config.toml
hidden_act = "swiglu"
rope_theta = 10000.0
qk_norm = true
attn_scale = 0.125
tie_word_embeddings = false
init_std_down = 0.0421
warmup_steps = 174
decay_fraction = 1.0
final_lr_fraction = 0.0
batch_tokens = 131072
max_seq_len = 1024
train_tokens = 1045000000
Each number is 128 + 24 x the weight over its row's rms, rounded and kept within 0 to 255. Layers, rows and columns count from 0. The size above them is the row's rms in percent of the matrix's.

# layer 5 MLP down (transposed), 1344x512, rms 0.0421, rows 169-175, columns 192-255
size [100 105  98  98 103 102  94]
[[160 160 114 147 150 133 110 130 149 151 171 127 131 162 103 135 149 123 148 117 125 151  92 102 159 123 139 118 137 129 149 119 165 161  98 114 113 121 104 144 155 132 143 147 105 156 158 122 104 115 165 126 145 132 127 138 163 114 136 135 127 111 114 154]
 [123 100 152 118 112 123 125 135 127  98 124 154 139 110 158 125 112  86  94  55 192 122 141 119 114 159 120 132 119 137 120 108 124  80 141  82 115 156 111 127 154 120 162 137 173 122 143 155 121 143 106 102 126 157 126 135 112 180 138 123 158 161 136 147]
 [108 111 157 150 152 134 141 137 173  81 123 123 126 127 108 135 170 169  98 134 110 150 161 159 125 137 102 147 151 122 155 118 111 149  96 140 109 126 118 134 114 124 133 135 119 100 128 156 166 120 128 137 130  93 122 139 108  83 164  67 100 159 128 100]
 [106 134 160 123 134 139 133 121 145 132 141 161 126 165 141 120 118 135 117 120  97 111 108 117 148 122 104 143 154 115 185 128 133 113 116 113 137 160 137 123 146 120 118 121 137 160 126 146 154  91 134 162 121 170 140 127 110 150 133 120 114 159  98 111]
 [104 114 116 144 144 121 120 153 139 123  97 154 117 147 146 118 103 157 182 133 150 169 134 102 118 159 179 129 124 127 115 142 100 144  93 135 155 115 160 141 142 132 142 108 108 129 109  83 127 134 100 141 146 127 163 138 137 129 182 129 118 141  87 122]
 [144 127 110 145 117 118 141 105 137 134 122 158 133 107 159 128 166 133 105 170 121 117 135 129 115 146 159 117 138  98 121 164 135 141 143 131 105 141 126 164 134 153 117 104 126 152 165 120  96 166 129  99 157 142 152 145 135 152 131 159 133  87 145 170]
 [129 123 101 129  99 101 106 128 158 122 147 153 150 194 159 122 138 129 148 175  99 140 147 159 145  63  75 124 118 137 125 102 152 118 128 130 121  86 172 143 134 109 146  93 131  80 155 134 146 126 180  93 135  91 136 151 132  88 123 112 126 175 140 130]]
# layer 5 MLP gate, 1344x512, rms 0.0405, rows 170-176, columns 192-255
size [108  89  99  97 108  93 105]
[[160 113 136 117 101  92  86  87 146 134 128 168 140  99 174 142 149 106 154 116 121 116 133 120 121 141 106 125  88 111 158 158 118 132 132 142 145 170 162 118 113 130 157 126 159 103 113 129 110 106 141 134 157  90  73 151 111 113 111 113  83 138 159 131]
 [ 84 137 126 152 127 180 156 124 169  94 118 133 127 157 103 170 109 132 127 121 148 116 143 107 138  86 137 148 120 112 158 107 137 172 102 100 137 114 128 135  97 112 186 107 113 155 105 124 124 168 111 105 104 101 153  92 155  56  95  94 115 129 107 134]
 [174 100  85 145 102  92 101 112 115 123 125  86  98 125 154 172 160 109 103 155 170 117 130 136 123 106 116 139 107 136  94 112 118  90  77 101 102 115 111 113 122 155 171  92 132 123  85 130 139 145 160 137 131 115 128 129 119  96 122  96 176 151 131 128]
 [127 104  73 165 137 104 120 162 147 122  94 103 105 135 164 131 138 118 145 153 129 140  96 133 141 107 119 165 100 156 115 109 101 110 142 130 132 132 113 125 134 114 138  95 124 177 101 100 109 136 126 111 111  89 152 148 162 137  95 174 106  79 120 104]
 [146 116 149 122 114 135 121 122 100  95 129 104 129 120 141 126  96 153 161 129 150  93 163 104 115 130 105 127 104 162  87 147 162 113 129 140 134 122 149 123 104  93 100 126 150 148 112 106 146 119 113 130 147 128 130 133 162 130 115 159 118 135 107 110]
 [124  73 161  98 127 114 112 175 127 110 127 144 142 153 165 152 139 112 114 127 160 124 127 118 144 117 134 164 137 150 143 116  77 156 107 129  99 151 125 133  87 114  88 128 133  82 134 108 130 130 166 109 156 117 160 152 183 179 119 103 108 172 140 115]
 [169 129 117 114  99 118 135 167 127 143 115  99  72 127 164 139 155 141 123  93 149 124  94 136 100 136 118 123 106  88 158 141 129 151 154 134 120 173 136 108 111 127 124  72 110 125 121 146 159 128  86  94  86 122 108 108 131 120 158 103 105 159 111 113]]
# layer 5 MLP up, 1344x512, rms 0.0436, rows 170-176, columns 192-255
size [105  97  95 105 103  95 106]
[[122 132 107 169 119 103  85 172 131 143 144  78 153 146 107 136 142 156 130 135 160  96 156  97 127 159 112 130 136 130 156 127 111 125  91 132 182 162 125 116 131 153 133  61 113 133 145 111 109 135 129 118 189 133  96 156 150 124 102 114 114 144  99 114]
 [115  96 123 117 130 151 117 107 131 133  92 125 159  97 116 145 157 141 136 146 130 145 111 130 156 139 116 161 109 109 146 135 106 130 136 127 100 124 123  92 154 131 135 146 126 139 114 119 103 140 143 112 153 118 136 116  98 121  93 128 101 117 119 138]
 [139  82 120 126 143 120  93 118 141 121 139 146 102 194 137 130  94 130 125 159 155 150 138  96 142 131 140 121 128 165 106 123  65 111 127 120 125 145 161 117 130  65 120 150 113 120 166 114 113 168  93 110 171 103 164  92 124 159 144 108 142 126 133 121]
 [153 144 104 137 142 146 103  79 106 157 113 134 150 149  91 116 148 135 133  73 178 144 158 115 127 135 119 161 186 166 147 102 149 130 108 123 121 115 131 112  66  86  97 108 153  92 108  77 124 167 116 136 101 138 157 108 132 159 118 114 114 130 132 163]
 [ 95 151 161 135 105 144 140 114 155 174 179 107 142 148 103  98 118 150 139 166 126  88 120 117 112  96 159 152 147  91 159  90 112 113  79 128 130 156 139 124 130 105 133 150 136 130 106 104 109  99 145 110 131 135 152 113 107 148 149 137 135 138 125  95]
 [136 114 148 116 104 126 160 152 137 138 169 123 152 112 123  80 135 125 164 131 127 114 107 100 126 102 118 113 147 116 156 113 108 150 109 151 122 128 118  82 130 118  65 132  91 135 139 101 161 145 100 146 133 105 100 141 104 128 107 119 123 141  81 146]
 [134  94 131 154  88 122 116 143 131 117 150 163  98 151 114 124 109 111 167 160 101 101 118 126 152 133 106 150 155 143 141 132 104  83 139 139 149 133  79 127 137 122 126 130 132 135 152 135 141 115 126  71  98 132 123 100 128 107  96  62 169 144 142 140]]